{
  "head_dim": 96,
  "positions": "rope",
  "lr_mult_down": 3.0,
  "beta1": 0.93,
  "doc_mask": false
}
Each number is 128 + 24 x the weight over its row's rms, rounded and kept within 0 to 255. Layers, rows and columns count from 0. Numbers have three digits each. The size before them is the row's rms in percent of the matrix's.

# down: layer 4 MLP down (transposed), 768x192, rms 0.246, rows 722-738, columns 0-191
# up: layer 4 MLP up, 768x192, rms 0.165, rows 723-738, columns 0-191
down722 095:115094108132154091118102143129132190142147106165105135095156106131116154103106091149123135114115150141125101138126141135119160152103122141133125123114155152175110120109142124138140160173109161133159128107132157162145113095101152155170082120124139102147163110108139152119084093152105140112133112126150110110139138126099104129104136139127103096161123107139147178108121130134105133180157115123089143160111128140157144121092111158112118146164083156152127116128165169167106141167116107176140134076113072142121139119079126109146169131129149158156109133110137136146187125116168086154
up723 109:136133123103133127129119151113151152149170151151108141137140130108111118137121131149096112074128149095135129107087191158119114141171113136127137119129098158122132120110192164125146131135152115199174094202121110167127127150144133118139143128093137119160169154108132116122113162164098110054109146085108136135155121168151124155083086141086094142115093171106127149117112100155089127117095127133129128080132148106132111137121128175129081116114145117123113120121154148148144113111133112137120111157130135136153146115149111117124124097124140159116129098130110119168097129119091096118
down723 109:129118118117105142128141166093183101135127132151130112142099121096156124102096133094113137137120208157164118086140139107186149128154116062103130181165126174154128097103117119119105153132088104176148147160127117185107128138150161128165128140129102102148115139116118146148133128146085095136091137161135135127120133154138115167102164116132115122118143142145149140157116120146133106148138133134114141108116181124148132122144139071149112156122118109111137138091146084156091137124141120121100140093141142130137163145160103094123135149117118167158125146084095130107120108094092150128
up724 097:148124117137135055083104066134138131109101118086129115132144147127130167115094157165109102135139151101116131121103160148133145139176133133116166142153157112169097086129123066080111083135142125164132100133091124157108147119119148149126134117085140103108134148162126098153154106107164120094099090128135126138130113139150121084143075092111113108138151170121138105123143120146147106149159113136115158120163155119134100124114147127097142119093095150096154113124169114140174140157084176099137148125129149153145139124094063132139123115124119136152116117135154102143128145122108124123
down724 093:122083134103143114178123112161123144083137148098106133150126142139118088166156104155155113144133103122104114102124175102111122146107167128134133131143105137123100114084127118141127140132114154103115123109158117114141157160120135107141153146093116167078131107133175084099117138118108085109156126126127105137174148140143156083149121119138132107139176123127161101138128098082160113119131118120139073115154114150135073092108128156091108111125173106106133089114153149155136156084111134101142096071101150132157139127092121134125171091127147178124104140149136093113089129105130156119
up725 089:119129105098156100142137137090115131108130128149143144151114126114076144124136164129124114108130172064134173135129117125176122112123131132137131137142135117159135132090076138145113105127126134116139142173138101123125128115073099137100149147114116129145098055126124173146116128146107152148186131110146108134115153123124134155118113141143169120160151106149125123106132184162106157097164169103151095099103080127122116110099169177136112132156111137141109153114122115090145150139142164167155118120139174096110136129119108142122096122155153160120136129145064118108110150197133133122
down725 093:146104112115115109130125100115158143096110135138124175109142132124139150093124142110132172152128125098114100109141104130169112146106123129103100153101137185105122110131123176112161144161134139113136105129123105147144156138107172140128138111118133148090099170080122123111138156171119138154129136134150110149130138088154129114127135118125164149180124076119113136183165135101089154109169125161109145147103119163114094156077140054129110117112144180079155127138115096114123154119112175176131149148137115147126093120147184138134136106164142137124174106128145117130112129089125113114
up726 095:132137132120121154117184145142166111123099142126123122147152108136136164144140157144123082129140142118124235114138104101140092138052107158132167145137074125164146078166118114076134131132115089170133122157129092123133110127119142134155099163122146140129125107162148113135141130131134093143169077118120101085112113112102107165152149105102128122129157070111128101111113125147127098103146125152160170132133149151134157116118103134103123127119147140129148135128127144143100141121100114150124140142109091120116084103117117111126126159203110143113154126136137121125147139125091147143
down726 094:138132120149156138111050135137148141112165139123153150150129167126149131145129139154080127144182106132122124082078132144086122104128161123164132180130133130125131150146157099123124158122143116097111161152139110128086124129082142144166139127125138123110133125079159122106118131121098096169074073124118120113147135143103133094127117145141124176123118116106150128175142158133125119119138116140100147117158118122168126127193164126087102105122119136122158153111109156115076136154096133172140152147134105159111148136140112104178112138127126097111112087128133123108119093129180141169
up727 103:113141112106143105113098111163160105136111073116121173116132140135117144105150154111107124155116140118127119121151118132104143083125090169168116084145096079144095130133127107104135164146122137147161126119107145160158131109123156137135128131102115088142184130142107154166111101125112114120142149122156107079128133147132138152111129128132105136127172102149124156132134123095111120134118109135114100138082094104080125117097111145126173109134088077150115084152092122179112113150121127135133143155107084095151111103101107158159129129129137115127132171129109132113120116181068079064
down727 099:127142140074113116120118117151178112142135106116124125105114145100137183191158146139141120106132142089141142106115049088106140130128111118141153142164155142103207116144110121131129093122116142143099134116099158171128113075162137146147155114115100112104112068134128101146145095169116135116126145123108085158165149152108158138153140096125181145116121138146167108126143113130132142158110132144116090118137072132104155110084131106150141123134108140121120147156147119133151118137132143130106120136139158146115141128096146141171123172147135104158139083160090123121146114091118137147
up728 122:122106111086109110105140069104122141093142092142082120122159112133113104141045182154149158119137111103121129113101089125131143115144109133114119149129115059119133118107147146102146113086122147146127118104149128109121122152148136161069138110121134138188110152162103111126171109107103158113118167136147110125097111169115124099127132114164115143138173155107142119160173119113101114134142117145105110149111145136125135132168157131112108095166144122110129179107142130158131119100123141149147131141142163156139132182140129150081125142130096106108159116168105121118150108119186129130
down728 113:141123136120074100084117120132119132113124084084113129156127134091124120084131146146132109107126093129085122127063137154126160130102115101160160114134094126111149154115137153168125135159173132110105122156085096133095117112144170155126132126130142147160150131126131113113098125076127119136121103158125137105109113127141113093096134130134135109082125145087120133137108107159153103134142105105113161163126128113089158101130109144158105125166129143117102160099127095173123105120122155193119142119169131120133156129140080067088134143088137191125114132138149107114136190136112150113
up729 099:147122145154103126099140122160168088145114116148103149125081152138175131126142167109101162116135118147095184144139107108191143136135106115131123085130131148165144171105116151139113116100132123126165117121150133107148130090136133130155152150164120092121110106139127126154091093126157174116121110134119150116115122151114156109121117147155118129142142161110095083132175081133160140122136107087118183123141144127154069131076126093156113123111143151156147136137155108141121183095149153132093117116111108156147141089102150121089134118129146131133155102119119124133170137139092078172
down729 098:145115141120131124119120149131172094099150109113181095150138127148121126129117114135142116113148139109088111167104114176116142128153114148129095124132166125100179137088145102101118160143124166134141073110158124181114113138185135139127119157145163166133122145120129183088098134157138079111103105163130119108095110149154132126117093150106103111145131143151176123140130104161090067125143121136134141112119123114124126120159124125149105187142175141192113147154125142127097123151148113111160168102140149103138124182149136143143150124104116156151117118093113125126097087107125113136
up730 104:127095147139167125174132130125157086137113118130128139100158125115164144124122148134103105136138122082118121136099121164133137125097125152119143123121172097114143128107154117153156120066146135111129080101097096136082131132137139135125137137119147112126118149167106082130106155151073134112090158182136106112071100135148108153144115093140138141168150140160125157156103143153160146089093140113165122023112165112139137136155102134123079153119157166147111130161097137117124120109120136094121100120135119121141144124138148118115131129158132109153119062116126108148131118149147135153
down730 103:114132153125137126106086168112102110108132182155130171129139072141155127125153102180140077128144099130132141154122081100133117139156144137096099181147116120145088119122160104150155136119144141112119096078133178103131131067155109133114122098127147125113137117115148129134145103122148117096167153079126124149119156114110121148143119130124106140167128115121113173148175141158145124109156094149130097113127121141103117137104149163110116105117167138145139123133161151167136144092088140076101138166157096114114121120119114132105112167121135143065163150110113168102147103131108155115
up731 109:145090132115113199106126087138107144131084054126143115141143106102145115101101147132147108078089124136136105100108084103132160108145114118131164117148123082120165127132128122112127116148140121135146133146087116157087111083148152135108148125108145121161141119143148121093155096117102148098149096151160125131074162114131145100127123125110181144123109104114129132088176166093141103138118127165126143145127104094119122052153161128124125139102160150126125093129132074145144161134107139127155115129090118109144134112116158143110090108122180153119133149135112146132118144152105144106
down731 103:155121086136101104126136120098162120137144146145115120135123126108101105112120109125156171156155096162150111091081155156096137137114158133084101086117092146085093129123142100183099139186102163121138093138163154123133090124117143108162143140112118152127149134114127118160122118065094093119118086117142116125137123107137160136106104122079144121120109122104145142110118138120112051123134141114131129108114169112130129101164110102107141117128130112135128096146136152137143128126119173091120118136187076096099126106090142115120072126147128098115104130163171111112107115137149114102
up732 109:203107110125143118142151142079118108145130082131116163103126105111156150155169139115101122098138144144104119118162113112184144151193120117143145114103145146111119155100136128156128103149123117131133125092131153164169080099108119101120167138132132142120094069147116121161177120138177118094152133104113110126123117156141148127164097118143111108099105140119104111116116100146136158135110139132165140137104099142151134102125126123146118139104118129112120137154178112096156179145202112136114115191137146085121151139135099141119111108139157110114158144158142125158127095131118139160
down732 104:115116145152173153143047138074143174096140111089123130084159170085154103150136136116123096123115116131111122140127133175103136150135096110106143094144108132128156157128139107170132082117101142151140167129126122145092134109096139148133119156135122154114053121123112131151137095136126135118135138123113111157139111135139124119173091132142159152137138132107173118110123135109148133180159124110111134109122107102086127124098103144160154128139148132130096137203142135113152170168137104142114116140132171109103162097130152150128115160127131063141116141099172141124136123140129107142
up733 100:114147114121149149133101129145108090134151130122154148115122118110114096141080159129108070099144109097133113103128127131119141081129127101097119178121146099120140091127178167118152134104129120106140124130152118113133143144130149118115136104154116137176122109136166120097086125108175111149125116123151104103113108130118191148121104145135128137137164178123134098133118116132135139043132065133132116128151127119123102123177093115114095147113132135132120108142096128116101147126212081176086114112129131132158122177122115132143145111129148125104151108113168132115188129100132149100
down733 099:122112138113139115129148106139145167099080152114141097137108112163121150139123087152149123107107078133145119141165132140111155135165129133122163115104136147096101128170163108107140089142149171121129105081079159105142114105138115154138123167126115141108063134130084102154125115139115097160167124102149126138132123125083112148103117121150151141161153095164178149099095158165159136111150098140084111153130121154103123143075088143099113113126153096116154138126155158123113158129095116093107131108096090158091141158137143117097107145096109120110139136155110128126114088102147155141
up734 084:106160121137098106164146156157138149147162102092114128125149112074148096145171154200165111077134113087145161105121117121106110148166140108132138107151135135159153141139118146161148128161094068123108146123100179163194128144135138131138121146170126109122179077140115148099125115125136121136122167158149123172147121158171102117091121101119150118134105089087126118086131169149136106130141133136115114143132107132132131144143118139133149157175136114101121143115134125123156126106150138151152098144121109111175122131116114128096083141109138128116125140099120096104149122114117128071
down734 099:122111174115155128120153145160163112090130138102082112132154187141143125114119129135192130122118110119117126105130138119134091143131148131106115104158126148110148155101130141156160133139100152118106122087159170159115108175113130134128101111114128150159124135153119095103111100119085144126130133147144101172144135160167097068071122109124079113158102104120137159117103170099121127166170136122126114136133081112151143074135122114106129174130127131058142185150140128132105085140173148114132115126171095139116151131110135126124123094122140168160113129121144102111131154109127126122
up735 097:127102118161159154135151170156097141121126125090128157168117088157166156146190150134128134122076162135136106098108127138088128084151135149077138125180148147117169124159102118159146148129099077122126129124115118092154128132149133134144127092136097117115105104138157148131128141133094145070118125110111178165127096163126161137148103099130087126126141150120122132104106116139131135107168127180155162102145170118114141142132111099147171159108168142128126127138106095129147119150188171145139148118142091095088112110115126100131110134125131126101141098105137138150115127143120112087
down735 094:087149081131111153136139135098134135137130124170115144136134149145146113096107145147068113119172113125139095159187136163134138118121140146103163115126148128123117129119151154112087128087144118156123146127127130145079098127157121130092145118099146125148136122166121114112159127188151141079104130147102169170132136141161133073113118132159149123150165190133131118097140106087147155125109105061122136125127119127107119158121112091151102108089119084127118111106162117092101122108119140089090120104132119142104099169136094110123116116136118159120124150093097138130084126133075135117
up736 099:128148116119099137165093134112135139172151126127104119100175102136152109118168109156148121130120115090113101148134123144136124130103143151176124126119169142113132101134069117136156077126159114163101097138132126116136132100132137135145140136149162101113117094151091102135146102127150147122134124160104116148130059118101160146162185100118108151106118160100117123149142095128102116108157179096106158138130128128094091167111114096110136094111101103096151127121109155118102124095116181102162150086129174121158151107078111174109135116106122097146166135129109120128119126151115110171
down736 100:125131129114136083178145166121108094097147090131098153133088120099126110103155153159154153092116098117129158128170115132116112141133097118128149152143111109058119125146101102121137134077131118086131128136108102114087142100125093099144110164134124126148142141170137127134122128137141107163150112114130103099103147134116084127127164165130155111073143095115142148106147141127128154117145116181088108114158098121116140163110114150113101075139112135091135120141122114084176106119117065152132117138115139118104124100097126133108128120181127114084141138145107111135129077140140078087
up737 104:119134127117141169147172148124140118085175091112111152157066149126124106128121111103157104165164103109150124130143197124108148112144105131138114118146121110140118136089121112115142130147143128075100118144158107126128113134142111131156122145121136108122154131146135120130133125124139129142136128119117143138131112120112100141126126110141156117167118105067135122130125162104082161122118139172140117135159191101120081094140131143137145142148119116180093111110131147113134127123132121136159068125193145133179075092106115076136108137114090073121203085141141115125110157123133128143
down737 094:154107155145154143095094118113196235082124108112116110119126144114175130139147114133112137158137176140128134125120111125078101138132146132082076117115126134129109141139103099144177074154113133140127171103133126143085143097119160172151091150141143121146134150124126106087075117098126156105101175120116124146096167141105147145155129112152146113147136155136145137172135136091121110143106123131137146123134109159179115128130132116138106165098110160135107100139135144118127152121117161145115078125130121125148115127129146120141104107163153143145128119124130138085097134130088145131
up738 106:152096141115148158138184159151116094134162131069116140116131142070128135132127114156174075149153100100140131123094104157192176120141116093105140137130104126132161132126151138139179118145154141142128148111090117133147155128153143159106128142082144124159145148126097160144092124130131141103149119123138109124155139156106144109086127104123124123135153101156147135103165131123124121129134154138161131143120141130125043097139169154069079129120142138095141147122131148096156099135146122140133139138115120119136103116098142150115110127157073123142098155087108136139078105149119143095
down738 108:110124139188145127127052114099172158130131141157122122113090135137102098135146089152127108163115106068163118134132144151134140130146153140132123165144113138143098106121104111136099100169170169113175092137121146141135137159112133131080102155109188133139115114166112141137070121131093121114121134189129103124170104162116133147144147129092176105139113113130136148156144131143099142123152109116160130143123127110152125161158164099123126147121135101112116141127161120111120131109145170158098124131137134136104098167177152164125103145159142148126124147115132145168139172141115131083